Part of a small language model's weights: attention and MLP in parallel.
Each number is 200 + 40 x the weight over its row's rms, rounded and kept within 0 to 999. Layers, rows and columns count from 0. The size before them is the row's rms in percent of the matrix's.

# layer 6 attention value, 288x192, rms 0.0974, rows 195-249, columns 128-191
098,200,187,229,217,174,240,200,224,199,232,90,112,181,230,182,261,159,244,238,243,151,238,145,151,253,206,181,245,185,134,213,185,192,202,235,189,194,225,270,160,216,217,170,267,242,242,193,253,185,217,227,184,214,169,121,289,198,179,256,169,154,171,141,239
110,153,202,187,208,255,183,220,112,170,163,216,186,297,186,248,206,157,227,261,268,204,84,234,193,184,239,129,213,237,175,241,256,149,236,193,228,251,254,156,214,180,166,163,228,222,245,190,224,216,245,238,210,195,158,164,152,176,140,77,144,238,196,188,160
090,162,230,160,113,129,175,169,192,204,185,149,156,197,243,183,190,214,190,180,243,204,156,197,219,180,162,221,153,257,177,205,198,118,184,141,163,253,120,284,254,210,203,180,186,292,186,217,191,228,285,188,97,166,237,228,243,196,184,245,261,149,178,121,205
110,173,163,220,135,232,177,147,287,189,145,247,212,225,182,164,261,266,205,183,137,280,209,208,275,212,166,180,226,156,200,186,254,185,192,231,236,202,166,260,217,157,190,167,283,205,185,111,217,185,174,175,204,124,231,250,155,127,214,232,223,212,166,209,117
113,189,210,130,143,235,189,192,163,283,278,191,205,156,230,123,143,254,233,175,189,142,184,149,241,157,147,235,195,258,205,275,192,214,286,217,149,182,244,268,287,185,163,188,206,206,196,232,253,277,156,203,280,245,148,195,180,231,247,197,189,191,214,144,221
120,217,161,227,220,237,300,249,160,187,245,166,138,212,207,181,209,156,221,220,218,190,124,102,189,201,211,160,169,217,165,194,218,261,231,196,170,205,232,277,245,231,178,205,233,225,141,141,173,201,228,190,219,189,183,205,251,311,214,248,148,163,176,234,256
106,215,182,216,125,267,171,222,237,217,179,220,152,238,182,211,231,193,118,164,212,224,201,147,214,123,197,233,232,175,228,173,204,173,200,192,216,152,224,221,187,241,229,206,235,241,228,152,183,204,205,278,132,260,209,217,233,208,212,258,247,188,212,145,187
105,137,165,222,204,222,243,187,209,194,155,232,159,165,171,198,207,250,223,189,175,187,280,293,166,238,173,228,191,142,156,233,215,271,208,184,160,150,219,140,219,218,214,200,216,224,234,235,181,160,178,189,189,167,185,243,157,246,239,264,236,132,151,182,158
092,215,234,210,167,167,244,137,183,269,214,138,189,244,225,258,250,232,171,233,125,153,244,222,196,241,184,216,139,168,229,206,239,153,250,181,164,134,209,179,109,192,155,158,223,210,127,145,200,117,187,224,196,243,200,156,232,255,178,212,193,199,197,282,199
106,177,206,151,163,145,150,250,132,235,185,202,180,105,212,266,195,255,84,222,175,247,222,206,190,123,159,189,150,191,250,157,125,170,174,172,239,97,227,138,178,180,184,238,203,188,249,225,181,137,178,199,150,226,190,154,237,163,205,249,232,193,119,211,262
106,201,194,194,230,216,235,237,155,231,181,171,241,217,205,187,238,133,187,203,264,210,223,199,137,187,131,174,218,166,218,126,117,264,144,240,215,129,256,194,233,194,228,157,101,220,185,240,196,123,193,217,257,138,185,197,195,222,203,200,218,149,220,185,233
099,240,254,192,224,204,170,207,237,227,257,160,257,187,190,224,161,149,170,217,188,120,251,191,150,177,228,150,259,131,163,233,224,160,201,223,252,227,160,229,146,208,157,248,216,217,158,244,229,168,233,235,178,147,206,275,170,168,228,174,166,204,172,201,236
101,176,195,182,220,175,268,222,187,252,209,193,201,259,161,250,161,258,237,194,267,175,243,208,123,202,215,252,254,258,278,224,155,188,160,224,187,182,266,297,167,283,165,184,203,225,228,206,169,230,227,200,143,205,224,195,103,281,178,168,145,126,203,253,236
114,144,261,158,182,205,196,135,207,192,240,155,199,199,179,236,173,209,96,208,208,195,249,240,146,227,170,122,263,175,215,151,167,167,212,230,271,148,201,223,247,178,204,128,225,145,171,204,163,207,205,218,118,206,192,243,206,191,233,189,176,204,188,162,193
107,214,237,242,180,200,212,183,204,227,214,194,203,229,221,130,228,159,141,250,133,154,224,220,241,244,177,178,199,125,228,219,195,212,203,284,201,200,169,263,270,202,278,185,105,160,157,216,194,175,178,178,213,206,271,190,267,174,212,184,173,204,215,186,185
106,191,205,267,203,279,233,199,170,229,258,240,200,225,168,208,217,212,218,224,212,196,211,175,140,274,199,301,265,207,239,211,218,309,268,162,231,153,149,176,218,232,224,202,165,242,239,182,218,163,220,222,259,253,207,268,177,193,147,256,203,220,182,183,216
106,162,154,170,194,286,259,188,265,213,203,213,231,232,200,232,273,183,167,202,212,122,194,227,275,228,174,200,214,144,203,259,183,144,227,162,214,257,125,109,217,180,206,193,201,182,158,193,240,259,190,140,165,252,258,246,152,161,187,194,164,156,214,164,146
108,198,233,242,171,180,186,221,197,261,163,263,195,124,245,187,274,179,228,245,197,187,200,196,157,246,197,249,256,248,207,250,227,147,134,245,236,160,190,183,177,202,245,183,234,199,182,280,251,133,240,207,187,142,160,194,205,176,173,179,193,292,209,193,181
114,235,94,223,213,278,253,159,167,175,117,240,169,215,174,183,193,123,199,187,248,222,247,194,240,185,200,159,163,263,234,213,188,245,183,181,277,163,182,166,233,151,187,219,173,127,299,145,199,217,273,152,208,192,207,270,175,223,264,226,262,187,160,234,197
096,233,194,232,179,161,245,165,111,233,243,149,175,184,155,179,185,179,206,288,304,194,237,225,231,242,179,161,122,126,253,185,226,165,266,167,174,183,198,171,231,256,122,243,158,294,214,269,245,222,183,218,168,155,228,235,234,197,133,182,142,231,173,231,115
109,244,152,192,163,186,163,272,230,196,260,243,219,178,155,170,168,210,195,192,217,187,186,246,244,281,203,247,123,274,182,214,205,139,194,223,217,234,221,212,172,206,226,257,138,124,154,169,165,168,184,231,268,234,224,237,255,245,216,174,201,219,266,196,231
095,244,231,240,198,193,228,197,152,252,215,245,159,178,192,190,168,254,265,280,217,209,161,183,184,219,172,221,198,173,266,260,210,230,214,220,164,229,210,195,195,239,170,272,229,217,285,163,143,128,202,110,213,219,193,160,195,190,213,204,219,184,204,219,204
106,202,235,165,228,191,241,221,294,187,267,227,225,169,265,144,226,177,176,176,231,170,123,213,258,231,222,222,193,248,167,249,220,222,211,224,155,242,218,127,190,247,242,245,197,250,111,190,159,199,174,226,229,180,274,254,253,220,180,145,207,228,192,278,245
104,215,215,126,156,314,212,153,240,214,174,157,206,191,167,209,136,223,195,224,238,210,253,215,182,208,173,199,261,234,225,211,262,116,222,164,221,233,175,213,174,239,210,246,186,158,148,91,221,163,244,186,138,230,216,212,235,218,184,211,150,133,172,194,236
115,169,186,217,173,143,228,226,195,232,181,207,158,247,244,189,205,240,286,174,192,222,193,138,238,168,246,117,229,226,222,178,207,179,204,242,232,219,202,189,257,193,180,128,132,247,177,253,321,190,201,216,259,201,184,175,146,213,165,172,175,181,189,175,272
117,212,166,265,206,261,206,206,202,221,200,146,204,214,253,138,222,237,176,218,203,206,182,223,198,248,132,187,169,150,261,214,184,241,289,246,148,216,205,115,175,163,182,185,214,159,188,245,134,203,199,142,207,187,252,219,195,264,154,200,249,189,243,249,200
101,230,181,183,162,160,149,234,237,142,252,131,196,194,161,208,217,210,200,192,208,235,230,188,233,243,170,197,201,172,190,141,234,243,234,208,154,221,256,224,247,205,107,272,210,216,225,203,233,188,150,176,217,179,171,228,184,253,218,194,192,158,176,168,132
103,151,251,179,239,174,182,244,185,204,196,225,241,262,209,192,231,194,211,253,227,206,227,180,263,196,245,211,193,131,213,239,239,238,268,221,166,213,159,237,268,236,224,227,164,179,165,230,248,229,196,265,190,117,188,183,226,209,111,121,194,210,233,227,235
100,180,244,211,255,123,209,184,134,160,179,201,154,146,223,239,188,240,213,200,184,223,197,173,161,210,274,160,130,217,208,272,267,190,188,225,195,182,194,248,205,253,184,211,197,223,138,216,161,202,190,234,200,173,158,196,170,227,249,212,190,155,245,223,215
106,214,207,203,120,149,173,121,191,214,174,191,139,189,167,113,229,184,224,161,253,242,186,270,184,211,218,222,246,233,228,179,136,198,210,231,210,167,253,179,177,216,203,259,123,173,163,175,121,185,222,181,266,181,203,240,178,163,202,220,215,158,195,196,258
105,181,180,183,243,219,195,205,193,231,139,172,164,202,221,144,245,207,164,219,175,171,224,245,223,155,258,229,130,216,239,248,202,206,195,217,131,222,268,145,201,221,288,300,210,194,256,195,246,180,157,240,181,217,207,108,191,195,164,147,198,187,178,208,211
112,168,197,221,144,179,238,187,247,118,191,240,203,271,171,250,187,260,172,247,217,253,127,174,239,176,219,240,200,229,180,190,172,215,186,197,221,161,233,129,201,189,241,249,230,198,238,164,256,182,204,230,157,141,197,202,276,193,192,273,295,198,199,197,157
117,179,155,127,138,178,333,268,132,197,196,173,212,191,200,203,159,184,221,151,211,282,184,221,117,186,185,209,207,211,284,225,191,242,214,270,197,198,206,271,170,186,221,219,187,235,187,151,179,236,120,205,201,237,60,189,215,188,224,189,230,193,252,136,163
107,189,76,171,161,222,186,284,141,189,178,223,170,192,157,174,157,247,279,205,225,162,270,195,190,208,167,176,196,246,279,218,228,192,136,236,261,269,123,154,284,166,227,232,181,134,206,229,189,151,252,217,221,190,170,184,169,242,235,167,188,272,196,146,270
117,260,203,227,141,149,176,225,196,186,229,214,289,184,206,240,206,181,219,229,213,225,158,105,222,259,153,174,81,153,215,207,184,219,217,224,186,135,216,195,175,159,121,227,138,198,261,224,174,189,198,246,189,169,221,234,264,260,186,216,207,195,178,217,187
109,96,198,220,181,200,195,284,222,236,253,172,182,156,153,197,178,195,176,202,159,121,177,215,186,216,212,224,196,175,251,153,203,158,168,193,229,159,234,190,190,227,181,187,219,186,190,225,154,241,253,164,185,204,233,211,225,179,120,127,282,95,163,179,217
104,165,241,185,195,208,151,221,154,144,179,211,178,192,188,237,178,252,138,297,168,194,180,239,163,202,216,212,207,198,237,161,212,192,221,249,150,151,200,135,241,169,181,241,187,204,199,174,251,222,232,110,107,211,187,269,223,227,230,174,251,160,163,177,83
113,213,227,173,211,238,221,198,237,229,181,205,238,195,277,214,217,292,176,217,190,172,155,223,265,305,232,167,173,183,177,280,159,215,260,176,210,178,145,137,214,189,220,183,136,151,191,200,248,209,247,181,247,164,219,185,163,223,202,170,198,270,209,188,254
109,260,174,199,220,219,206,180,222,162,208,219,157,180,151,202,183,171,198,172,168,197,197,245,158,211,168,208,195,102,265,220,178,177,203,222,188,193,207,130,198,224,178,214,182,204,212,250,173,170,193,170,158,151,206,189,152,147,117,182,204,226,182,250,225
104,211,175,175,244,187,279,154,194,180,183,202,196,221,282,230,257,241,160,199,244,216,132,197,222,241,174,200,287,226,183,178,152,207,284,159,195,239,230,179,145,197,137,219,195,142,189,122,245,220,225,144,270,131,187,295,200,179,257,240,232,194,228,169,194
099,214,164,291,221,206,184,238,170,247,167,212,234,225,130,273,202,192,155,176,220,260,212,92,199,241,196,267,141,206,231,201,173,204,175,170,200,239,187,110,197,137,117,206,245,171,233,222,196,154,192,227,256,245,164,191,168,233,204,129,127,214,199,214,150
108,232,160,164,242,264,245,178,181,245,107,225,153,168,215,258,256,194,263,256,144,210,180,191,205,192,193,191,226,208,251,221,238,230,192,252,247,134,210,196,260,185,150,275,258,145,239,144,250,152,220,166,208,144,215,257,182,266,253,212,192,255,204,146,167
103,199,214,176,235,206,178,185,230,211,221,151,223,217,138,197,176,208,187,216,205,259,194,202,97,159,206,195,260,158,266,262,223,224,246,215,174,230,150,139,179,191,145,194,162,182,206,173,185,216,180,232,72,193,148,202,228,146,192,153,193,184,163,211,195
096,194,140,270,239,226,237,201,282,170,221,198,205,224,230,139,210,277,227,179,241,187,183,211,222,210,168,216,287,124,97,220,203,133,186,227,193,169,157,197,245,149,260,192,266,235,181,149,156,181,237,178,146,206,236,222,208,239,230,289,179,194,240,185,173
107,148,196,203,210,213,172,295,189,134,168,208,185,258,204,150,199,129,232,206,207,160,178,184,130,190,237,190,184,218,195,104,334,155,206,210,242,208,294,168,229,260,188,206,171,209,193,183,176,176,246,87,208,233,171,200,198,264,217,194,206,173,215,228,179
114,188,200,135,118,183,287,256,154,117,219,199,155,161,213,165,155,148,204,217,169,187,185,190,247,227,220,196,145,73,168,186,222,192,266,199,202,193,235,176,192,187,170,201,188,214,189,201,180,201,159,165,139,231,252,188,197,274,149,238,204,216,169,176,229
107,224,146,161,296,147,158,176,160,232,172,187,178,228,225,223,215,156,208,164,184,196,178,170,198,102,199,184,174,144,269,224,272,214,229,249,181,155,255,197,181,152,169,213,271,164,237,224,234,197,207,208,190,171,202,223,171,273,212,257,222,160,192,285,237
108,215,220,223,171,255,174,238,184,114,153,197,179,199,242,199,243,203,208,191,155,200,216,173,221,234,161,141,119,177,226,194,263,211,253,263,182,226,274,190,284,169,201,285,183,146,216,156,232,248,256,231,165,200,162,130,172,171,249,227,219,251,225,188,143
098,132,117,225,178,222,244,231,216,185,214,223,213,241,251,137,161,197,169,181,220,165,142,191,206,215,199,253,219,138,204,227,144,196,244,247,173,161,108,275,155,187,141,236,275,209,211,174,189,235,197,194,173,182,127,198,198,203,189,222,183,188,212,138,170
101,190,176,184,172,184,167,187,179,217,137,244,195,232,161,261,168,232,241,180,215,220,217,191,93,287,264,156,125,234,199,221,227,246,163,217,240,122,232,213,315,210,174,224,194,188,206,236,280,157,239,168,206,233,211,210,125,175,210,222,235,154,271,151,165
105,256,168,253,153,220,248,216,185,257,216,258,184,204,250,212,141,127,204,153,192,219,232,164,165,155,149,98,240,183,269,233,159,211,188,244,265,195,184,248,197,201,184,131,173,214,272,170,150,144,219,113,195,200,225,207,251,253,205,275,222,204,217,233,196
107,189,177,214,267,195,208,181,212,200,206,224,267,187,159,254,209,86,106,228,108,196,225,301,261,266,230,159,284,247,177,187,158,227,188,151,172,164,160,207,178,189,193,167,197,181,192,223,125,293,168,248,233,223,159,185,240,127,189,131,202,172,185,135,208
116,179,218,142,206,126,147,136,113,165,167,234,153,181,223,166,160,182,228,221,264,202,138,91,186,233,161,127,226,217,199,215,212,223,237,97,153,325,202,197,234,235,228,209,192,247,213,273,220,206,175,229,178,248,187,235,240,271,177,146,192,259,237,313,225
099,207,281,211,214,222,204,243,161,186,183,181,198,176,69,205,184,232,150,203,251,201,201,217,247,139,151,276,216,98,170,216,252,147,161,223,192,203,131,97,240,206,241,182,215,179,139,213,236,205,160,189,193,215,155,170,198,185,214,137,236,186,261,216,229
101,203,136,185,147,191,193,191,274,233,210,164,241,241,165,213,201,211,211,138,219,252,207,263,180,186,292,262,280,197,174,250,201,157,154,223,234,256,243,146,196,177,177,198,217,187,186,111,175,220,281,233,95,151,205,193,233,152,178,155,211,232,174,249,229
# layer 6 attention output (transposed), 288x192, rms 0.224, rows 195-248, columns 128-191
096,188,212,154,189,172,220,215,276,179,160,205,211,244,208,237,206,189,208,200,220,137,240,126,204,205,200,175,217,97,151,142,218,151,216,180,231,128,226,219,196,134,193,171,267,288,189,170,171,191,215,186,226,247,208,198,223,195,213,153,165,181,154,269,182
100,184,171,195,183,133,173,232,226,210,207,209,241,230,172,260,251,151,182,201,171,135,198,253,194,143,220,161,214,234,181,160,172,153,264,211,232,179,199,177,273,198,184,163,225,235,141,201,146,227,189,268,217,261,249,213,161,258,180,251,252,178,205,146,179
083,230,201,221,138,193,325,182,239,154,274,263,151,186,240,148,185,246,198,225,208,221,188,269,193,278,158,218,150,159,142,133,188,206,198,222,206,245,191,273,204,176,168,210,159,204,208,205,168,226,210,299,218,185,99,223,183,193,215,151,229,233,242,218,210
098,192,167,261,197,237,228,89,246,215,192,184,225,201,163,177,214,229,145,170,208,310,212,176,213,208,207,183,227,164,205,177,168,182,226,243,248,228,194,201,227,214,182,193,176,184,242,274,256,201,210,226,172,206,281,188,179,170,187,281,227,202,124,127,234
106,189,189,183,124,233,255,244,182,253,194,254,194,194,248,213,223,247,118,198,136,145,205,225,224,185,116,223,153,237,105,178,219,212,196,206,174,199,228,194,270,211,178,243,153,167,183,176,193,188,191,233,283,187,169,203,211,232,209,252,157,204,203,132,177
106,214,203,152,209,226,208,207,219,208,250,204,187,189,267,186,142,141,189,167,171,249,215,162,211,173,180,216,282,174,166,162,237,251,155,247,208,198,221,250,232,140,224,222,271,178,167,188,192,203,200,209,260,264,233,230,292,247,238,279,196,149,248,266,171
095,148,178,115,231,284,164,192,292,141,150,193,190,211,145,131,192,223,118,186,239,219,212,165,209,154,144,265,182,180,211,170,208,178,205,167,229,206,302,267,195,226,198,175,178,227,238,219,145,220,182,202,239,216,257,205,221,177,150,172,223,189,186,118,223
093,198,170,221,211,225,197,246,204,195,295,226,245,176,286,249,194,219,239,226,146,247,217,240,166,165,241,172,215,138,161,141,131,239,246,192,177,141,171,206,177,183,193,191,217,240,229,179,150,229,207,168,201,144,227,207,173,164,214,235,213,170,192,197,137
090,233,213,200,235,182,206,236,129,201,185,127,199,145,191,316,223,252,154,236,213,217,203,233,164,205,219,258,191,189,207,193,202,170,183,245,180,180,292,180,160,155,118,206,270,203,149,204,181,202,229,165,192,272,193,243,185,224,208,191,140,183,177,229,159
096,181,218,106,207,258,230,214,137,184,208,177,199,247,194,245,242,223,178,181,191,254,298,185,187,193,218,228,198,164,274,193,184,251,150,248,232,172,213,189,221,145,186,167,260,171,205,240,234,204,236,214,216,146,140,217,207,198,239,185,159,194,164,258,268
103,239,186,251,201,191,180,246,206,180,154,169,167,214,187,213,177,142,228,238,164,159,232,210,195,241,207,179,255,272,142,141,122,205,162,98,203,130,253,169,245,169,203,184,214,212,225,191,138,180,210,189,223,209,178,171,176,140,181,229,220,192,204,154,208
094,212,231,192,238,221,226,215,195,178,183,138,201,90,141,307,138,185,228,167,168,120,223,222,177,161,212,221,188,218,200,238,144,196,139,132,196,230,143,239,180,206,204,246,194,235,185,262,178,125,171,210,151,212,210,163,160,200,232,107,183,222,109,173,185
098,224,198,145,180,128,205,234,194,246,182,238,239,236,221,168,164,229,219,115,233,194,248,228,176,200,165,250,183,220,163,199,153,144,151,204,242,191,215,170,220,270,216,131,168,228,233,163,102,214,239,162,231,233,301,160,276,185,187,155,207,165,223,151,193
104,155,228,216,221,246,228,249,141,168,176,232,169,227,253,190,166,246,124,279,129,196,257,219,159,221,220,168,242,217,128,183,176,186,227,198,234,146,145,160,196,100,255,101,258,223,237,210,233,202,199,249,160,247,200,221,137,174,173,124,196,176,127,236,208
099,74,294,233,199,252,270,152,207,251,178,212,212,195,193,258,199,215,134,205,200,183,131,149,261,314,154,190,256,189,193,231,239,173,183,241,192,173,202,209,239,147,234,202,234,213,237,224,234,210,167,184,222,243,134,182,213,146,171,225,258,243,160,191,170
100,230,132,231,227,221,227,193,204,241,229,203,262,208,213,222,171,180,134,255,185,180,235,131,155,192,215,227,178,193,192,170,166,287,196,285,151,217,208,165,232,169,212,178,172,219,243,178,254,250,179,196,186,172,229,217,272,202,202,215,194,170,252,239,213
097,122,198,181,235,206,177,187,217,188,182,231,205,202,209,226,229,236,107,256,170,207,245,151,269,226,208,244,233,128,150,213,168,203,210,237,267,297,202,189,128,163,189,141,234,196,159,209,220,182,269,219,164,244,243,168,161,165,167,158,266,185,180,182,213
102,139,174,150,250,305,166,196,210,177,192,211,214,213,212,181,268,198,227,171,162,208,246,212,206,228,227,131,184,211,248,205,242,148,218,249,190,144,227,152,205,161,188,226,188,226,195,260,259,185,224,209,186,156,222,182,161,213,230,181,136,225,235,190,183
096,197,175,256,210,172,177,171,181,263,235,262,173,217,138,108,229,162,176,232,236,240,170,284,162,180,217,176,233,156,142,185,233,275,198,188,252,213,188,156,251,206,303,181,223,196,202,109,180,261,212,181,223,197,216,255,167,198,227,204,225,228,221,228,239
092,222,204,222,249,155,258,197,145,179,195,175,235,208,307,102,223,123,271,202,209,154,289,272,235,173,232,178,203,237,276,190,172,147,180,222,138,196,248,134,161,267,214,218,202,202,240,193,153,190,229,250,230,176,168,162,229,201,183,146,242,136,150,185,215
101,195,210,163,191,145,175,228,188,190,230,200,225,256,241,199,183,201,194,101,148,260,215,197,232,308,150,249,178,222,190,245,283,159,226,237,245,301,188,229,217,153,230,208,145,119,225,114,175,184,173,239,251,244,165,205,228,268,222,211,175,135,214,199,251
092,207,246,236,207,225,171,175,130,297,166,220,184,270,261,209,217,141,216,240,202,210,180,211,190,233,133,240,196,213,203,226,178,237,188,204,184,231,216,134,318,266,223,220,220,158,231,211,152,171,199,198,204,162,231,166,202,232,198,138,138,183,283,201,102
093,154,213,218,169,237,164,234,199,186,233,237,193,138,250,151,218,287,176,189,190,242,179,194,256,243,200,219,169,301,251,307,215,243,209,195,183,213,244,205,220,196,235,185,151,206,216,136,164,206,181,183,164,171,194,262,304,239,111,227,235,282,128,212,196
099,202,191,184,186,240,256,120,238,211,230,159,176,202,269,235,187,231,193,228,137,144,211,204,192,314,223,214,236,148,153,212,237,160,257,146,230,191,237,230,167,187,301,162,191,205,156,125,171,182,230,261,150,226,242,217,168,282,181,117,206,178,210,136,201
101,130,162,187,160,250,201,261,190,160,198,172,183,183,178,244,231,237,128,162,218,217,245,260,224,205,245,187,170,174,242,247,272,181,230,194,216,233,205,180,199,240,167,184,195,264,197,285,224,244,226,233,253,126,242,185,221,165,94,183,180,215,236,199,215
110,273,157,188,151,191,159,134,175,206,219,214,219,252,242,170,178,154,131,228,129,242,139,191,219,136,218,180,199,138,220,152,256,197,212,227,149,172,206,193,188,205,177,209,214,162,203,166,187,193,218,173,171,165,258,198,179,171,95,158,226,287,166,224,269
090,175,188,198,128,222,160,221,122,260,209,84,118,185,195,187,195,138,222,217,228,220,237,196,184,180,154,180,150,198,161,216,163,225,216,121,218,222,238,186,187,199,145,239,259,179,164,222,153,224,238,265,265,206,241,281,197,126,186,219,207,193,182,187,232
101,148,175,184,169,249,184,234,215,214,183,216,238,163,235,146,247,112,219,229,222,151,113,247,196,221,170,268,215,182,290,260,229,186,152,188,139,232,185,246,235,226,203,154,241,202,188,119,187,219,126,181,208,190,234,129,150,185,186,184,180,180,223,170,196
095,206,236,234,244,152,182,209,146,149,173,202,222,149,203,188,210,179,198,203,182,248,234,236,160,167,230,152,237,198,235,255,234,267,200,155,114,182,176,293,211,244,185,207,247,226,171,236,132,257,222,248,201,267,178,194,157,228,158,220,198,119,181,281,148
097,187,217,233,182,215,247,175,213,231,230,206,167,239,280,178,240,117,242,153,274,275,193,186,144,202,232,159,184,209,207,244,190,185,156,223,132,244,158,206,124,195,221,210,119,181,239,210,124,202,217,171,208,183,159,203,235,165,243,243,194,232,269,244,146
101,178,154,230,196,139,238,242,153,219,230,171,163,194,207,142,186,223,211,201,157,232,93,192,211,211,209,251,191,219,291,239,175,159,240,228,223,132,229,229,172,191,217,202,233,235,213,224,134,187,170,191,232,190,117,129,228,200,217,196,141,230,190,198,214
098,146,121,202,180,166,237,201,233,218,264,202,249,212,215,172,189,280,213,185,249,273,149,244,194,150,221,202,221,207,274,167,227,256,142,230,161,85,189,219,204,203,241,93,223,147,232,220,220,223,180,248,135,198,230,193,214,167,236,168,175,224,169,188,176
105,190,181,174,161,131,183,217,163,302,232,233,234,223,260,254,186,157,229,204,201,133,218,270,154,264,145,196,242,203,261,173,262,285,212,197,274,176,209,261,189,191,214,192,180,190,167,193,189,163,209,192,183,195,181,219,153,128,243,183,182,195,214,254,257
098,169,191,172,208,230,215,207,217,239,190,273,261,235,136,217,157,237,266,232,154,206,210,269,183,211,211,199,184,234,147,270,165,104,167,242,214,221,184,183,224,165,243,152,193,194,173,258,216,173,187,237,254,187,246,109,176,271,232,162,197,199,251,120,221
102,132,177,172,145,144,170,187,195,180,170,244,196,166,237,150,270,145,271,245,252,165,219,245,254,228,192,148,178,202,217,197,224,157,191,210,163,146,184,111,164,128,229,192,238,184,247,162,163,175,181,180,196,152,186,220,196,196,148,238,208,229,154,218,178
103,172,214,168,189,210,223,245,104,204,232,134,261,191,213,205,229,201,205,256,161,274,118,254,194,206,191,90,198,181,165,195,106,138,123,177,148,156,221,165,223,191,113,218,255,225,206,161,203,192,237,153,197,209,254,190,218,178,182,214,185,194,205,175,192
098,192,218,193,227,146,223,242,74,116,203,206,210,183,168,257,210,237,224,235,199,179,197,191,212,161,187,293,168,169,248,179,209,175,157,242,184,211,249,186,207,182,134,162,191,198,177,196,241,252,195,230,149,243,151,234,104,154,175,187,227,206,205,151,170
099,217,196,241,180,160,294,176,171,166,203,174,257,181,213,191,217,274,196,198,244,246,216,228,176,207,246,202,167,244,186,235,269,215,241,220,175,128,191,162,213,234,179,199,278,186,202,191,225,206,168,236,188,201,229,154,158,175,212,194,212,240,278,181,245
098,177,185,247,187,226,160,252,214,210,238,226,201,212,96,178,154,273,265,212,150,182,201,148,229,180,219,252,140,201,215,277,182,124,222,202,165,199,207,134,186,187,202,166,156,201,239,193,177,217,149,129,186,159,215,160,256,221,173,165,296,154,271,201,219
098,238,199,179,151,175,217,167,191,193,170,239,162,209,182,219,268,242,198,192,159,197,191,177,249,216,199,248,249,171,162,179,209,216,263,33,254,259,225,193,146,170,212,165,195,219,185,190,198,317,163,191,195,143,198,261,195,148,231,206,274,231,212,156,263
093,194,224,194,196,201,104,177,162,159,251,177,226,192,198,202,169,162,90,167,207,269,234,189,287,154,179,243,205,181,276,204,195,140,270,183,227,250,234,102,216,255,202,234,177,178,230,219,160,184,155,196,217,210,245,260,252,223,150,179,191,96,158,276,186
090,258,148,210,218,226,194,178,246,201,153,264,201,100,213,179,205,229,216,237,172,188,238,197,228,190,218,234,246,216,185,256,177,215,239,246,229,173,247,125,239,165,252,166,190,292,224,234,249,216,183,277,237,101,232,210,166,196,222,167,240,243,167,84,149
096,232,246,168,233,171,157,186,188,210,267,154,250,153,185,217,227,119,269,178,313,152,194,171,135,218,185,211,226,187,281,241,212,195,184,177,165,269,143,188,150,245,190,210,229,190,257,236,197,135,133,175,134,187,256,202,238,182,171,143,205,210,97,208,203
086,283,240,200,231,193,206,198,242,145,181,185,217,181,217,154,199,188,213,217,204,269,131,131,237,147,191,159,253,158,175,267,134,160,160,226,222,207,242,268,187,220,236,221,153,168,179,248,226,204,220,154,179,231,207,217,197,168,210,222,188,189,155,200,215
097,134,212,233,194,310,129,234,195,132,225,205,184,217,154,217,240,195,227,185,176,168,145,177,143,155,165,192,190,187,235,168,157,180,164,213,248,187,268,188,231,230,283,219,140,203,210,155,222,169,172,132,141,250,224,193,197,221,194,236,139,166,281,190,176
098,177,123,200,131,162,225,165,195,205,259,192,222,230,278,122,214,197,178,243,175,172,201,182,212,169,196,155,290,210,267,239,212,221,221,129,205,211,248,155,229,169,128,156,179,154,197,161,209,201,182,193,117,203,203,224,197,231,186,172,221,126,192,226,149
092,272,238,265,231,223,175,174,142,198,162,268,142,177,245,190,224,139,272,143,174,190,192,252,204,114,137,212,171,239,175,244,267,243,182,180,284,236,221,189,246,155,159,200,277,234,202,210,180,192,230,173,131,133,191,185,162,200,172,183,230,238,164,159,142
103,190,259,139,193,155,149,205,201,273,157,208,191,187,202,143,196,171,245,182,152,189,152,148,224,242,233,203,214,194,199,279,228,197,151,194,258,215,279,231,222,253,205,214,194,155,190,246,237,204,190,244,203,173,153,247,96,178,234,306,217,176,210,199,159
091,228,189,134,196,181,212,251,219,179,202,225,184,205,171,236,221,133,254,181,243,161,177,199,277,250,220,229,275,193,167,198,170,181,188,165,225,172,246,231,227,258,233,123,215,110,198,160,246,263,226,221,109,167,214,209,175,152,168,127,255,252,195,206,223
093,205,154,168,145,140,226,250,210,202,215,247,216,164,124,172,211,169,225,155,158,229,226,191,164,227,264,263,221,147,210,131,296,225,196,230,268,178,184,214,219,247,143,84,281,252,208,151,206,173,241,166,166,241,217,156,138,207,196,189,141,225,265,184,175
096,164,191,205,222,271,155,229,158,223,181,269,132,200,188,155,226,142,184,302,289,212,209,173,241,210,199,88,193,168,133,153,268,266,132,183,215,135,198,168,216,150,171,217,162,172,191,156,179,196,197,165,183,232,156,167,240,183,184,169,210,166,187,234,249
096,237,189,265,305,175,182,217,234,232,175,193,210,256,191,202,239,186,147,148,135,174,197,239,194,205,163,162,231,238,153,154,228,150,232,192,194,152,144,233,139,227,162,120,196,166,186,166,201,283,288,179,183,163,253,277,228,133,193,190,207,183,212,245,238
113,215,228,219,197,193,197,173,198,181,166,244,221,193,214,160,238,127,210,196,235,240,135,115,143,213,179,199,128,214,266,168,232,226,228,155,174,275,225,165,225,252,218,223,181,182,204,262,168,195,161,157,271,254,181,221,271,251,212,274,132,163,216,234,205
096,225,307,237,162,147,148,199,198,164,177,191,257,192,179,291,214,200,205,265,149,197,184,149,233,267,210,249,217,197,231,208,246,189,130,184,177,201,202,202,232,208,272,239,134,152,198,248,252,199,253,268,199,191,237,159,191,200,130,186,180,83,193,213,154